{
  "n_layer": 8,
  "d_model": 192,
  "n_head": 2,
  "n_kv_head": 2,
  "head_dim": 96,
  "d_mlp": 384,
  "vocab_size": 2048,
  "activation": "geglu",
  "norm": "rmsnorm",
  "norm_place": "pre",
  "norm_eps": 1e-05,
  "positions": "rope",
  "rope_base": 10000.0,
  "rope_fraction": 1.0,
  "qk_norm": false,
  "attn_scale": 0.102,
  "bias": "none",
  "tie_embeddings": true,
  "parallel_block": false,
  "init": "uniform",
  "init_std_qkv": 0.0445,
  "init_std_o": 0.0,
  "init_std_up": 0.0445,
  "init_std_down": 0.0,
  "optimizer": "soap_variant",
  "lr": 0.00598,
  "beta1": 0.95,
  "beta2": 0.99,
  "weight_decay": 0.05,
  "lr_head": 0.0069,
  "grad_clip": 1.0,
  "warmup_steps": 200,
  "schedule": "wsd",
  "decay_fraction": 1.0,
  "decay_shape": "linear",
  "final_lr_fraction": 0.02,
  "batch_tokens": 65536,
  "seq_len": 512,
  "doc_mask": true,
  "train_tokens": 243800000,
  "steps": 3721,
  "dataset": "wikipedia_en"
}
Each number is 50 + 15 x the weight over its row's rms, rounded and kept within 0 to 99. Layers, rows and columns count from 0. The size before them is the row's rms in percent of the matrix's.

# up: layer 5 MLP up, 384x192, rms 0.162, rows 321-344, columns 0-95
# down: layer 5 MLP down (transposed), 384x192, rms 0.148, rows 321-344, columns 0-95
# gate: layer 5 MLP gate, 384x192, rms 0.161, rows 322-345, columns 0-95
up321 097:69 45 68 46 71 65 26 49 70 64 33 46 50 27 62 53 44 76 62 74 51 62 60 55 81 20 49 66 41 62 55 30 15 43 59 65 61 36 41 57 51 51 38 00 46 65 75 30 38 72 67 42 89 60 37 62 42 33 53 42 41 37 80 51 33 54 36 56 59 53 41 53 68 44 47 55 53 63 41 81 42 27 60 53 45 40 32 34 58 55 56 43 43 51 69 49
down321 104:55 46 14 53 51 57 42 44 90 42 61 47 28 57 41 64 62 59 72 42 55 44 53 53 49 54 28 35 61 69 50 58 67 53 53 45 61 54 58 64 20 61 41 47 43 34 61 50 39 57 62 52 58 90 38 75 61 77 73 37 48 79 70 37 57 93 48 18 79 47 43 36 29 64 40 70 57 50 60 46 42 53 54 55 55 57 59 23 53 70 38 38 44 48 59 54
gate322 101:49 28 50 65 39 47 34 32 53 33 36 24 50 34 58 70 58 79 52 51 46 69 49 54 25 61 37 33 55 24 61 34 63 38 51 63 60 59 41 55 34 32 59 47 39 42 58 63 39 29 69 47 30 59 68 53 52 43 49 27 62 29 55 70 40 83 57 31 53 46 70 40 42 53 49 62 67 47 51 73 64 60 44 53 90 56 88 50 72 32 38 51 29 35 83 65
up322 099:35 33 50 17 43 35 58 31 43 35 43 53 19 56 60 39 57 33 61 46 55 60 63 59 62 38 54 37 65 40 55 50 18 52 45 60 43 57 64 74 26 51 31 57 63 44 47 23 28 33 63 32 58 58 64 60 68 17 62 64 51 37 30 46 67 49 47 70 57 61 35 60 37 55 71 23 76 36 43 64 50 65 60 42 81 64 45 37 62 30 69 54 36 48 33 49
down322 099:25 44 46 43 43 50 42 51 15 56 47 48 44 62 26 43 43 57 57 34 37 69 46 44 52 32 53 68 38 73 54 76 34 60 49 52 68 47 53 48 52 42 61 62 34 57 33 29 90 65 57 49 99 41 25 47 50 56 35 62 50 38 67 57 27 72 47 83 45 64 57 59 15 43 58 61 56 51 38 43 48 31 44 50 20 61 64 62 31 34 56 51 56 58 43 65
gate323 097:37 55 71 69 69 34 51 51 58 46 15 58 36 34 55 63 70 39 25 74 54 54 68 48 52 55 82 50 57 24 49 59 64 67 36 55 60 51 31 41 61 70 42 68 52 64 65 25 33 49 57 64 46 62 57 62 38 36 28 21 40 31 50 50 46 45 49 34 50 40 66 58 55 71 50 29 53 51 30 63 32 43 39 30 58 49 64 74 53 27 38 53 45 59 59 71
up323 099:31 73 71 68 18 37 71 52 62 46 34 45 47 89 41 64 58 54 71 41 49 46 30 50 67 47 63 50 40 74 47 42 63 55 61 54 72 52 67 63 44 25 73 20 60 61 56 57 40 65 39 49 67 59 48 27 61 90 47 52 58 64 42 22 34 28 61 71 68 61 47 68 77 39 38 38 32 45 43 55 36 29 72 48 43 45 36 52 41 52 55 59 55 53 45 67
down323 098:51 51 55 66 46 51 35 56 43 29 48 76 45 48 71 58 47 33 67 62 62 60 71 78 25 64 46 61 61 61 58 46 32 87 57 42 58 45 51 73 41 51 51 41 36 58 45 43 63 47 36 57 40 47 55 58 47 68 62 49 32 28 18 62 62 77 63 57 33 48 59 62 49 68 55 50 60 34 28 70 71 52 27 45 39 70 53 66 50 62 70 34 71 34 70 58
gate324 100:58 41 45 32 43 41 52 71 53 43 40 63 50 55 49 45 52 54 54 38 63 43 47 34 33 27 69 59 60 50 74 52 50 55 74 14 50 21 44 18 31 75 81 40 20 48 48 46 42 51 52 33 42 70 74 38 25 43 39 46 61 70 56 80 74 46 45 50 37 51 65 70 31 72 71 71 90 65 39 60 76 62 60 51 31 68 57 49 47 62 49 28 18 56 62 45
up324 103:35 27 31 76 31 18 52 43 45 30 44 38 67 52 58 45 60 32 27 51 68 49 77 49 44 30 72 59 65 64 69 42 68 60 71 51 59 15 41 33 35 45 31 65 71 43 39 34 19 51 61 60 46 74 52 63 36 63 69 51 76 59 61 41 50 56 25 58 73 46 45 70 66 65 48 59 82 42 61 54 31 55 53 64 29 33 14 57 52 54 46 48 64 55 36 22
down324 111:78 49 65 38 52 25 55 38 61 54 49 41 68 38 60 58 41 40 44 70 56 45 42 67 76 67 44 62 42 30 55 83 40 73 40 41 46 57 44 58 41 50 51 73 50 59 57 31 31 38 65 48 39 71 90 76 61 46 65 67 54 68 54 47 44 58 66 65 69 49 63 37 48 39 35 37 29 46 29 32 50 49 31 60 49 29 79 60 57 65 53 46 23 41 40 60
gate325 090:50 37 49 40 12 48 73 66 46 67 56 42 54 43 65 66 51 47 43 45 64 55 55 41 65 43 38 44 56 52 58 38 48 08 37 39 31 24 66 23 40 30 51 46 49 56 78 45 48 29 59 39 21 48 42 60 49 50 73 35 54 38 38 55 44 35 37 57 50 71 35 64 57 45 46 50 59 32 64 53 39 70 57 64 47 42 38 32 41 61 48 49 74 19 22 63
up325 099:42 51 77 42 63 35 62 46 39 64 40 34 64 53 80 69 44 40 38 51 62 57 70 87 42 35 53 72 50 41 48 25 48 52 44 59 39 34 35 74 47 40 50 33 78 47 22 35 43 72 45 43 81 58 71 56 48 50 56 28 58 59 58 31 49 52 63 53 52 36 42 63 14 79 44 62 47 54 72 48 24 51 30 56 40 58 56 43 28 62 28 84 61 39 42 50
down325 107:50 73 70 63 75 34 80 66 77 57 76 88 78 48 36 57 60 38 71 58 43 27 49 33 85 54 47 40 66 58 48 65 56 59 46 25 47 44 60 45 49 30 48 74 40 41 68 44 59 48 44 48 52 37 55 49 42 53 19 60 67 54 84 49 39 38 54 74 56 41 71 42 49 54 50 21 45 39 62 63 51 43 70 52 39 51 53 51 47 76 27 61 54 23 57 66
gate326 102:46 30 56 78 17 60 46 36 79 42 76 48 36 63 60 73 35 63 70 49 63 41 50 54 34 26 35 48 46 59 49 40 60 80 39 45 59 62 62 07 43 53 44 31 53 50 58 22 51 51 61 57 55 51 39 29 77 57 58 42 70 31 53 51 40 44 60 45 26 54 54 61 50 44 52 65 20 74 40 42 45 62 50 53 50 42 21 52 39 63 56 57 36 47 66 66
up326 103:28 53 30 66 27 45 59 52 37 56 25 76 64 29 46 49 26 37 52 85 66 42 41 33 50 71 28 69 62 39 67 25 63 24 54 47 52 44 70 39 55 61 30 58 51 41 19 66 35 56 39 57 44 66 09 29 43 39 53 37 59 32 54 38 60 54 35 44 19 42 46 42 76 44 56 21 29 62 41 69 53 58 72 51 77 57 60 51 55 79 52 35 38 25 47 57
down326 102:43 46 50 57 42 40 95 62 37 63 58 55 40 59 45 62 36 33 59 41 48 29 51 57 29 59 30 35 69 53 43 57 60 34 51 44 54 67 47 40 10 39 30 68 51 19 52 61 66 33 34 59 65 35 71 48 59 33 40 42 63 67 44 35 70 66 38 44 67 61 60 56 32 69 67 72 36 59 47 59 58 48 49 29 47 87 49 47 66 30 40 40 17 45 30 47
gate327 107:91 34 75 46 73 21 34 38 62 51 20 37 47 43 47 56 44 31 61 27 43 38 74 29 63 60 63 69 42 29 41 39 41 68 52 68 41 46 51 34 63 47 66 42 35 66 42 47 45 38 51 58 49 47 71 54 80 43 47 59 63 44 39 72 15 50 34 41 74 53 68 43 21 58 61 39 42 55 24 48 65 30 29 36 66 30 56 50 70 62 70 33 40 53 61 50
up327 098:62 56 69 22 48 46 22 44 20 52 42 66 79 40 61 54 65 47 44 57 65 62 45 71 33 47 47 54 57 41 55 40 39 45 41 03 63 20 49 61 41 43 67 44 40 44 38 65 28 34 60 54 49 57 47 49 29 55 50 68 42 50 26 54 67 71 51 82 41 34 56 44 66 52 43 55 73 47 55 60 43 62 74 53 63 24 40 65 55 43 38 19 55 75 36 26
down327 097:58 37 40 54 47 70 69 60 63 67 72 54 39 49 45 29 59 45 28 51 57 44 45 62 47 41 34 55 56 70 45 67 72 63 61 35 37 44 41 44 21 60 41 51 93 24 81 45 73 21 45 44 62 40 41 55 51 74 32 75 55 42 60 37 35 61 35 46 57 42 42 48 38 25 62 50 68 52 58 56 57 27 61 45 47 47 70 64 43 06 50 73 36 51 49 43
gate328 096:43 51 50 72 53 53 37 73 54 28 52 48 44 69 54 33 32 40 57 42 58 54 31 63 51 37 63 62 57 38 70 62 44 86 45 47 71 07 00 44 51 61 52 40 54 37 43 64 58 66 39 65 74 58 40 58 67 54 40 54 51 32 55 55 72 46 55 54 50 58 42 53 57 63 40 64 50 59 41 46 43 61 66 55 51 72 18 39 68 43 44 49 63 94 36 49
up328 101:39 63 53 45 33 36 57 70 39 25 43 61 60 48 67 44 50 78 35 67 46 46 59 52 40 39 37 63 31 32 71 88 51 60 76 36 31 35 21 54 46 71 65 28 73 10 43 41 51 18 55 68 86 47 87 99 30 70 51 57 48 41 37 26 58 56 50 89 42 76 60 41 37 66 62 36 67 56 47 41 53 62 42 47 35 47 42 61 42 56 54 47 60 58 48 52
down328 094:44 65 53 61 68 53 50 00 33 79 63 11 41 59 55 74 46 35 48 49 60 50 43 27 40 52 41 54 49 63 39 26 51 40 48 82 76 58 89 67 27 38 51 41 26 67 07 40 59 63 58 18 48 51 66 21 55 39 49 61 61 61 55 51 59 14 36 42 53 44 33 27 63 58 53 44 48 36 53 42 39 58 47 40 48 34 62 51 59 43 38 57 46 45 57 55
gate329 094:29 44 60 51 52 48 56 40 28 44 62 61 36 45 59 36 49 45 44 45 46 75 33 42 47 63 40 51 66 57 31 25 57 72 39 60 38 49 42 47 51 31 48 37 66 69 67 44 50 78 46 33 77 40 35 59 43 69 44 50 55 44 70 47 43 51 68 43 34 51 41 64 65 49 80 33 48 25 46 48 67 23 43 49 35 15 63 40 63 44 74 66 56 69 36 52
up329 097:60 47 27 63 48 46 52 59 04 38 55 36 75 25 53 59 58 52 69 63 63 59 54 82 46 56 39 65 31 73 55 48 46 41 40 42 59 41 65 41 50 77 41 56 84 33 46 55 45 22 46 45 48 39 41 65 67 64 34 66 40 57 63 23 38 56 48 45 63 35 34 44 44 47 44 61 30 38 54 33 38 46 40 38 57 27 22 50 56 46 70 34 60 51 57 30
down329 100:41 36 49 46 37 61 38 22 67 26 53 69 30 58 38 58 35 31 57 57 50 39 39 30 85 39 56 36 32 34 53 34 30 35 48 67 50 48 59 41 45 69 55 40 41 82 71 31 50 53 36 66 50 84 79 51 62 54 61 52 61 64 66 49 57 72 55 45 47 37 50 67 60 36 52 67 54 49 62 78 48 60 87 41 48 47 60 47 50 49 27 64 57 48 47 51
gate330 095:33 36 55 66 53 63 31 30 63 27 76 47 63 39 38 32 43 40 63 40 69 47 57 69 22 99 49 44 22 38 55 61 53 49 79 47 54 61 26 60 37 30 38 33 53 39 37 53 21 47 50 53 56 56 63 46 44 39 24 59 34 61 30 25 62 57 55 54 68 51 43 39 54 52 51 32 68 60 66 76 55 74 52 48 58 29 57 39 28 44 40 38 60 76 54 77
up330 098:46 24 63 69 14 51 45 52 30 61 24 40 36 62 62 43 40 48 44 62 43 46 61 41 32 51 71 59 51 35 32 33 23 54 70 44 52 52 52 40 61 20 27 29 48 55 65 69 37 72 51 54 31 29 62 35 80 52 45 38 58 59 50 85 78 20 40 32 97 34 49 59 32 65 43 54 70 81 34 66 45 49 59 64 48 62 59 64 46 43 47 71 52 37 36 43
down330 103:58 55 53 35 35 61 52 19 59 69 63 46 48 26 50 51 37 51 64 65 64 62 65 43 43 49 49 06 59 40 43 41 63 58 67 61 71 39 54 57 67 75 45 31 48 36 57 36 63 41 28 75 45 38 57 52 67 36 72 79 60 45 63 53 66 60 29 19 56 40 43 64 69 57 68 41 32 50 49 64 57 52 39 40 57 72 63 16 40 65 34 39 45 70 33 59
gate331 099:38 71 46 65 71 65 72 20 26 56 46 58 53 43 45 32 62 31 68 35 43 19 28 34 42 38 50 50 48 47 55 47 51 62 30 49 31 47 08 76 46 59 60 59 21 31 42 76 21 32 71 35 56 42 47 43 53 74 56 46 53 69 50 60 41 46 53 29 51 53 39 52 32 42 59 49 72 45 64 51 14 56 47 37 78 44 52 71 51 85 54 54 60 63 37 47
up331 093:47 65 55 53 42 57 57 64 49 50 52 48 56 43 55 61 22 49 49 50 30 38 48 27 49 58 42 46 58 32 76 66 44 53 41 55 53 46 50 63 64 48 49 50 51 62 47 60 58 76 46 66 53 49 55 67 57 46 49 51 64 48 20 53 71 35 69 50 67 46 43 48 53 36 22 38 99 33 50 37 40 38 57 34 13 22 41 59 43 80 39 48 54 66 57 57
down331 095:57 38 55 60 53 44 29 04 53 83 36 61 74 31 75 49 57 36 49 53 52 46 48 52 71 55 45 45 45 37 58 40 61 57 43 39 45 72 44 39 65 50 28 54 62 43 54 57 51 61 69 59 70 34 91 49 69 49 43 46 51 47 44 77 37 27 55 88 44 46 42 44 90 43 13 63 62 49 63 45 46 60 68 66 54 46 68 40 40 48 59 51 26 66 68 25
gate332 105:49 63 68 69 31 56 52 43 46 22 47 59 55 66 37 38 28 66 79 25 68 73 59 33 33 22 64 22 33 41 50 18 59 64 27 55 54 60 61 52 46 37 72 26 55 66 51 50 19 44 65 61 57 66 58 59 54 61 54 42 41 68 70 41 33 63 54 45 41 67 51 46 42 36 52 34 52 63 61 60 59 44 55 38 40 50 32 19 32 46 41 51 27 40 52 47
up332 106:63 53 50 62 53 76 56 45 56 34 68 67 23 56 61 44 61 51 67 33 71 61 60 47 47 65 41 36 66 70 73 53 63 44 55 40 43 69 52 76 92 39 19 79 64 60 64 73 33 50 48 48 57 48 41 56 44 47 78 58 21 43 42 08 67 56 31 70 61 29 54 54 47 50 44 33 49 63 60 52 59 51 45 40 40 82 45 76 77 54 42 42 48 55 56 48
down332 103:57 43 48 41 28 56 59 42 53 51 48 43 60 45 55 49 59 63 69 52 54 57 54 75 67 49 65 43 40 40 32 76 48 43 68 62 61 42 31 51 39 31 26 49 74 42 70 39 61 32 57 66 33 67 90 50 56 65 77 70 57 76 52 18 32 25 41 35 37 52 56 30 53 33 65 22 32 33 74 47 63 23 24 47 65 46 73 47 54 54 53 85 47 46 54 58
gate333 093:43 36 52 41 39 72 39 40 67 20 66 47 46 49 59 60 52 44 70 34 53 83 63 56 44 70 58 82 63 66 54 50 60 58 42 63 71 11 51 56 32 53 74 26 36 58 45 46 70 56 56 63 59 29 35 26 30 53 26 34 46 40 61 52 42 69 56 36 43 48 52 84 55 71 54 49 83 51 49 38 42 55 79 39 87 47 77 47 63 20 69 61 44 63 59 61
up333 096:60 43 43 51 81 62 71 51 57 52 53 76 39 25 48 35 50 29 57 76 34 39 38 66 11 45 47 48 19 68 48 66 46 21 42 39 56 81 35 61 46 69 45 50 28 69 65 44 55 28 78 31 31 49 45 56 36 55 59 39 55 58 44 50 36 25 59 50 52 17 44 58 37 56 34 13 54 50 61 04 63 52 48 48 59 32 64 48 47 43 44 49 51 62 32 54
down333 091:52 47 46 56 24 80 53 51 28 61 37 35 37 57 41 66 38 53 42 32 55 68 49 38 52 39 87 48 60 70 25 38 60 51 40 28 46 46 49 51 66 56 68 41 46 34 21 53 35 54 48 35 66 67 51 53 70 63 54 75 43 46 60 34 49 40 51 62 56 42 40 38 38 53 51 10 49 34 48 55 55 70 43 39 53 67 56 36 56 26 43 51 65 43 28 83
gate334 099:57 45 55 50 56 56 97 42 36 39 46 77 55 73 44 30 37 59 34 53 28 51 39 50 34 57 47 67 40 41 55 78 47 47 60 70 51 38 55 59 51 44 73 43 59 52 69 62 92 63 43 55 62 65 65 50 12 42 47 54 58 32 45 72 22 42 63 33 55 37 25 62 69 56 34 68 63 50 46 33 26 58 50 41 71 43 47 32 36 38 43 40 47 38 65 33
up334 107:41 79 25 37 70 40 36 42 60 52 49 66 33 20 60 57 35 39 60 43 28 64 47 38 49 77 84 39 58 66 70 44 68 53 82 67 74 55 56 46 44 32 60 74 53 56 54 80 62 65 36 27 58 76 49 37 72 53 31 63 35 40 48 50 53 53 59 66 18 62 55 60 74 67 72 51 75 62 52 51 42 44 46 61 42 41 63 42 56 30 55 80 65 45 40 65
down334 108:28 51 27 41 32 32 40 50 55 37 81 60 53 35 79 53 55 63 33 44 23 22 48 34 28 46 56 47 56 66 71 63 51 47 43 55 39 68 43 57 67 61 16 24 58 51 49 61 43 47 50 24 56 45 53 51 60 57 39 44 41 48 39 52 59 49 18 51 51 50 66 29 44 31 43 28 71 38 53 77 36 58 35 36 46 68 72 45 47 72 42 54 59 39 39 47
gate335 103:47 52 52 52 47 57 27 33 36 16 35 57 45 34 38 48 41 39 48 67 39 64 58 46 40 59 88 40 53 25 67 11 75 58 49 56 47 45 40 48 57 45 50 45 71 52 41 74 27 25 41 43 72 45 54 63 17 54 25 68 53 32 72 46 58 57 42 30 55 46 22 30 74 45 33 67 37 42 28 51 41 28 59 55 79 66 26 48 54 77 66 48 65 42 39 52
up335 104:78 49 36 73 66 38 60 27 50 66 40 61 29 44 67 69 53 57 72 38 46 24 15 51 46 39 74 60 72 52 55 72 55 64 70 64 51 60 74 33 41 66 65 44 47 38 36 52 40 67 57 40 38 57 77 60 59 39 57 41 45 60 48 58 58 32 59 44 62 69 59 80 20 54 43 42 69 37 24 18 50 25 46 51 51 08 59 55 45 49 28 33 68 72 33 70
down335 099:73 48 51 54 42 38 56 61 40 41 48 50 31 80 70 69 76 44 58 69 65 60 38 57 50 35 60 62 57 61 47 43 51 38 60 75 54 47 46 57 65 28 48 29 44 65 89 77 73 48 75 70 79 52 45 44 47 66 77 47 36 35 31 38 61 52 61 25 47 26 39 39 75 18 38 54 74 31 66 67 42 59 69 20 32 56 64 73 68 42 55 41 34 38 42 42
gate336 094:25 36 35 53 51 55 49 50 48 45 40 33 56 50 13 48 44 40 29 55 20 54 68 21 53 47 67 49 31 32 30 42 27 54 79 60 28 45 34 54 53 54 60 45 36 55 55 67 39 60 65 44 45 49 57 54 19 56 40 54 63 68 36 44 46 66 51 29 21 43 41 50 61 29 86 50 63 65 28 51 36 34 46 69 51 68 45 54 27 44 45 39 40 37 74 43
up336 098:66 42 52 43 32 53 56 15 15 51 48 46 51 34 44 19 50 51 47 36 58 15 50 51 62 56 58 28 58 80 48 46 54 64 63 48 59 71 58 57 48 49 42 21 56 65 40 29 55 28 59 49 52 53 58 28 54 48 50 61 66 52 49 51 61 54 84 67 38 64 42 60 41 36 30 70 20 47 50 28 35 72 35 67 51 24 27 45 42 35 44 50 51 53 48 41
down336 096:67 45 63 52 35 18 73 47 78 31 55 80 64 55 28 81 49 14 43 61 45 55 40 68 33 50 80 64 62 58 18 55 49 50 73 55 48 57 51 41 54 41 49 60 37 54 35 45 24 55 49 43 39 59 44 51 37 39 45 35 62 53 31 50 32 45 24 57 44 33 25 57 62 55 29 65 37 61 70 53 48 56 32 36 74 50 88 58 53 40 43 75 50 52 45 59
gate337 093:59 51 64 53 52 41 39 57 86 42 32 44 35 68 49 27 48 40 55 43 84 63 18 35 45 62 54 27 49 39 51 65 36 52 49 53 41 29 33 31 24 62 59 32 90 58 40 42 60 29 73 23 19 62 45 72 42 54 65 30 25 29 44 35 76 55 45 57 70 49 40 96 33 48 63 34 62 54 50 46 76 57 41 46 41 60 55 18 71 61 60 44 29 61 70 64
up337 095:68 68 16 35 64 68 52 66 68 56 45 30 70 77 38 59 42 46 44 31 40 67 38 62 31 57 46 59 17 12 55 66 50 49 28 40 41 64 51 70 87 61 57 31 64 52 34 54 46 31 72 65 47 51 39 51 56 49 55 54 29 60 42 44 71 27 42 29 52 66 78 44 57 43 51 49 70 29 45 26 55 54 51 33 52 42 57 52 52 61 42 35 38 62 57 71
down337 107:40 40 70 32 39 37 52 38 37 41 66 48 46 58 52 17 28 55 40 88 77 73 56 77 52 72 53 74 22 59 54 59 74 76 58 33 62 44 48 65 64 35 47 57 33 14 43 63 43 66 60 67 52 43 66 44 58 70 24 62 61 89 47 63 50 46 46 34 46 60 52 47 60 59 82 42 31 64 44 42 21 34 71 66 68 72 60 65 73 26 46 49 68 64 52 50
gate338 102:52 46 47 39 36 13 29 33 42 50 72 30 48 48 63 57 57 66 64 64 47 62 46 64 20 66 53 57 62 48 74 46 66 43 68 64 33 40 45 34 64 48 55 37 49 36 60 65 76 62 64 43 39 44 55 34 70 59 57 46 70 28 72 63 27 55 49 51 22 53 24 61 45 56 50 64 60 44 74 51 51 66 71 24 59 69 17 49 40 39 73 38 64 54 62 50
up338 101:37 33 13 46 37 40 54 38 37 46 56 33 50 29 44 51 79 74 30 37 64 51 56 50 51 44 50 55 61 26 40 55 47 56 27 46 50 58 38 29 53 64 16 23 39 70 53 31 43 39 71 54 61 64 37 58 52 57 58 49 34 40 58 55 36 50 79 21 53 55 40 66 43 44 50 59 44 56 52 42 33 35 35 49 32 59 51 74 74 38 23 36 57 43 66 45
down338 106:26 45 49 67 52 33 52 70 37 47 64 42 56 57 50 57 77 30 67 42 57 59 69 46 29 46 58 66 62 41 59 14 55 62 81 42 32 60 78 45 39 55 37 30 60 43 50 43 59 57 52 55 48 38 75 53 69 57 64 53 58 48 41 67 39 21 61 19 71 56 31 27 72 34 50 43 50 56 97 55 69 41 61 61 64 21 65 39 54 49 48 41 32 48 55 68
gate339 096:65 70 46 42 55 71 46 61 42 38 46 48 79 24 57 49 55 68 63 41 58 37 72 72 66 72 63 36 20 25 72 60 43 51 19 81 22 38 41 57 47 48 49 53 60 52 51 49 52 63 45 65 56 41 65 62 72 40 66 62 56 55 51 51 51 60 63 40 27 51 45 30 47 24 54 55 41 35 37 43 47 45 24 57 31 68 73 39 64 48 38 42 36 50 53 47
up339 097:29 37 47 47 43 35 57 41 39 74 70 39 79 68 57 44 70 54 47 38 33 53 37 53 76 49 46 58 49 24 40 22 28 41 37 46 46 26 63 57 57 55 45 62 55 64 36 46 56 56 67 50 46 83 61 59 40 35 53 63 61 59 57 29 44 50 29 33 74 42 47 22 42 68 71 70 55 30 39 63 53 79 83 53 46 47 62 42 45 58 40 52 27 60 61 47
down339 101:51 35 59 40 67 56 69 58 52 44 49 44 34 39 72 59 41 66 34 58 49 62 57 54 49 68 67 79 68 33 47 57 16 27 39 34 60 83 23 37 69 60 56 36 01 35 48 30 41 58 55 62 33 44 59 49 56 64 58 44 64 48 17 45 58 49 47 64 33 35 45 43 54 30 71 24 58 31 44 53 16 54 22 66 53 61 43 40 31 23 63 67 58 26 67 38
gate340 101:48 64 72 43 32 92 62 21 71 49 38 29 50 59 25 52 69 64 70 50 60 55 76 53 61 66 62 62 42 69 51 61 50 57 60 65 37 63 57 72 43 44 51 41 68 61 65 50 45 49 50 58 57 39 19 66 43 26 46 64 63 32 78 53 39 29 52 60 25 47 70 54 21 59 31 60 43 68 50 48 49 68 45 38 75 62 56 48 47 37 48 49 39 36 74 51
up340 099:47 29 38 56 39 68 44 43 46 40 43 38 29 80 29 60 64 43 10 67 38 62 52 44 56 39 64 34 16 34 29 51 63 49 74 71 56 44 37 48 11 32 43 37 27 50 51 46 47 47 49 91 40 36 46 36 55 57 32 36 34 48 61 43 51 53 64 39 70 64 28 68 53 20 23 50 48 63 42 39 15 42 47 43 45 61 64 74 49 57 60 43 52 51 40 44
down340 099:53 30 67 44 28 60 60 40 73 42 58 40 45 36 56 45 48 47 48 32 28 34 33 65 68 60 38 65 52 48 33 35 36 35 41 51 42 57 75 71 70 54 53 40 49 71 52 42 59 46 63 58 27 44 91 30 34 38 45 46 49 35 67 48 68 85 80 25 42 60 75 78 45 44 60 57 78 41 45 37 47 55 61 41 43 22 20 42 44 43 31 73 49 40 66 35
gate341 094:50 36 39 42 45 30 68 58 46 42 33 53 27 67 51 83 79 73 45 93 54 74 39 57 41 26 77 59 24 57 44 59 65 47 27 62 60 59 24 48 52 48 32 66 53 70 53 63 46 44 60 59 38 39 26 48 36 54 37 63 49 57 44 33 49 38 59 43 54 68 69 70 57 43 54 57 53 56 89 63 42 48 41 69 42 68 52 52 56 52 51 55 50 35 53 53
up341 092:43 71 44 63 58 78 20 07 51 48 55 50 51 45 65 39 18 49 67 41 33 38 49 66 67 65 52 54 58 51 46 64 67 61 36 83 85 42 45 46 34 53 45 39 27 37 55 17 66 45 45 57 63 50 72 27 54 32 51 38 34 36 34 44 24 60 44 47 22 30 58 61 32 54 39 26 40 52 54 16 63 59 63 44 59 69 42 57 43 55 48 44 43 53 77 66
down341 097:55 81 41 62 54 70 87 44 50 43 63 45 56 42 67 50 59 53 33 67 60 51 77 42 48 65 59 42 62 53 51 38 41 56 79 39 65 51 61 60 45 59 71 90 50 34 29 33 72 62 42 37 59 51 44 69 30 54 52 32 52 50 80 57 57 53 48 67 80 30 22 63 39 30 85 60 42 46 36 34 57 54 37 27 49 53 60 47 67 65 51 92 53 69 59 48
gate342 097:33 47 45 70 43 35 73 58 38 63 59 39 53 43 36 58 57 32 27 43 44 11 52 46 67 35 58 41 32 47 63 39 57 73 61 45 38 56 62 59 68 59 30 66 80 29 53 58 44 33 52 62 80 41 54 68 65 66 55 51 48 48 52 46 38 41 50 54 16 30 49 33 62 48 50 63 60 63 47 45 43 56 44 64 25 53 30 56 54 55 49 27 71 94 26 43
up342 100:25 28 43 45 45 28 31 49 40 34 30 36 56 56 25 41 62 40 76 37 49 48 60 39 36 44 57 46 52 35 53 63 29 44 57 58 17 25 50 14 57 64 36 25 53 60 49 32 57 41 49 57 52 57 48 30 85 60 27 42 56 46 76 81 63 37 71 49 75 62 42 32 50 19 69 55 19 65 48 51 47 37 46 58 44 35 43 52 65 50 46 52 27 60 51 53
down342 098:73 36 58 58 59 66 20 59 36 61 41 59 50 61 72 46 51 50 60 24 36 31 45 50 35 29 33 54 56 50 35 77 35 57 48 34 51 45 50 49 45 85 56 46 70 38 60 53 45 03 68 37 59 42 46 62 23 43 43 33 50 50 62 41 58 71 47 33 21 33 46 44 25 47 45 42 45 43 64 26 58 52 46 77 45 38 50 37 38 64 49 62 07 49 77 39
gate343 104:56 52 21 46 57 55 38 27 56 54 10 61 38 73 46 50 53 65 49 37 45 58 37 58 68 47 60 44 45 70 50 48 37 49 52 68 37 52 62 64 50 76 34 54 57 62 66 70 61 57 36 50 66 24 54 79 82 46 52 89 50 39 53 42 49 36 52 37 59 48 28 15 55 46 54 69 30 42 65 11 55 35 47 44 73 63 54 61 73 60 63 21 55 89 49 44
up343 104:45 56 59 53 61 58 43 26 54 57 42 60 16 62 25 50 44 32 39 56 58 39 70 70 34 48 36 47 46 44 57 49 60 57 64 61 75 79 52 57 27 48 04 60 21 70 60 46 46 43 64 46 44 47 62 30 61 89 68 47 56 44 39 59 54 55 47 66 45 37 29 52 39 00 46 70 17 65 67 40 28 56 53 50 67 28 56 39 63 38 47 60 41 65 47 58
down343 104:35 53 49 40 64 75 30 53 34 25 69 67 40 56 54 77 48 34 39 42 47 58 74 62 75 62 74 43 66 39 43 38 36 68 45 30 63 32 52 61 49 89 43 39 33 49 20 46 28 65 56 35 64 59 76 45 59 40 41 41 63 41 40 65 46 54 52 80 37 68 30 56 50 31 54 37 59 72 42 42 26 30 85 45 53 67 21 38 48 34 08 43 43 35 54 36
gate344 103:57 24 44 60 41 60 60 50 59 24 39 47 57 33 30 27 44 42 70 35 47 66 72 67 62 68 44 18 52 77 48 53 55 73 49 64 49 35 43 63 55 72 71 43 39 64 72 50 60 41 36 63 43 56 33 71 60 51 77 36 43 46 66 38 65 51 33 33 57 47 60 77 32 46 50 33 62 09 64 32 62 75 55 36 59 43 49 57 39 47 48 68 69 67 33 50
up344 100:48 69 59 43 35 55 55 54 48 44 56 48 46 59 49 45 56 43 40 63 44 50 34 29 41 67 68 69 36 29 41 41 48 55 42 52 29 32 18 41 72 67 59 27 42 51 71 86 31 50 67 63 45 77 00 43 36 18 70 37 54 39 66 42 33 56 64 50 57 42 55 69 44 57 61 58 61 63 67 33 55 63 57 50 50 67 62 53 55 61 66 44 37 47 46 23
down344 100:50 61 52 43 41 55 53 57 43 43 74 48 56 17 49 35 55 47 53 82 76 30 44 46 61 30 68 49 52 50 32 67 45 28 15 44 60 49 34 11 34 50 60 23 48 33 65 76 45 64 68 46 69 47 22 44 38 61 46 34 33 04 40 74 34 47 47 49 28 60 42 31 47 47 80 63 52 57 62 61 49 49 59 74 58 56 66 59 71 68 58 32 69 57 65 42
gate345 107:49 58 63 84 54 67 47 38 39 64 57 30 76 40 60 54 69 36 82 75 62 46 41 52 43 57 99 19 38 68 44 22 41 24 56 71 52 66 43 31 49 29 60 44 29 48 39 26 43 27 39 28 52 44 55 43 68 30 41 77 49 22 58 35 63 39 39 36 28 78 54 66 43 47 63 46 36 55 47 66 30 59 34 58 54 59 61 49 24 68 56 52 56 52 50 39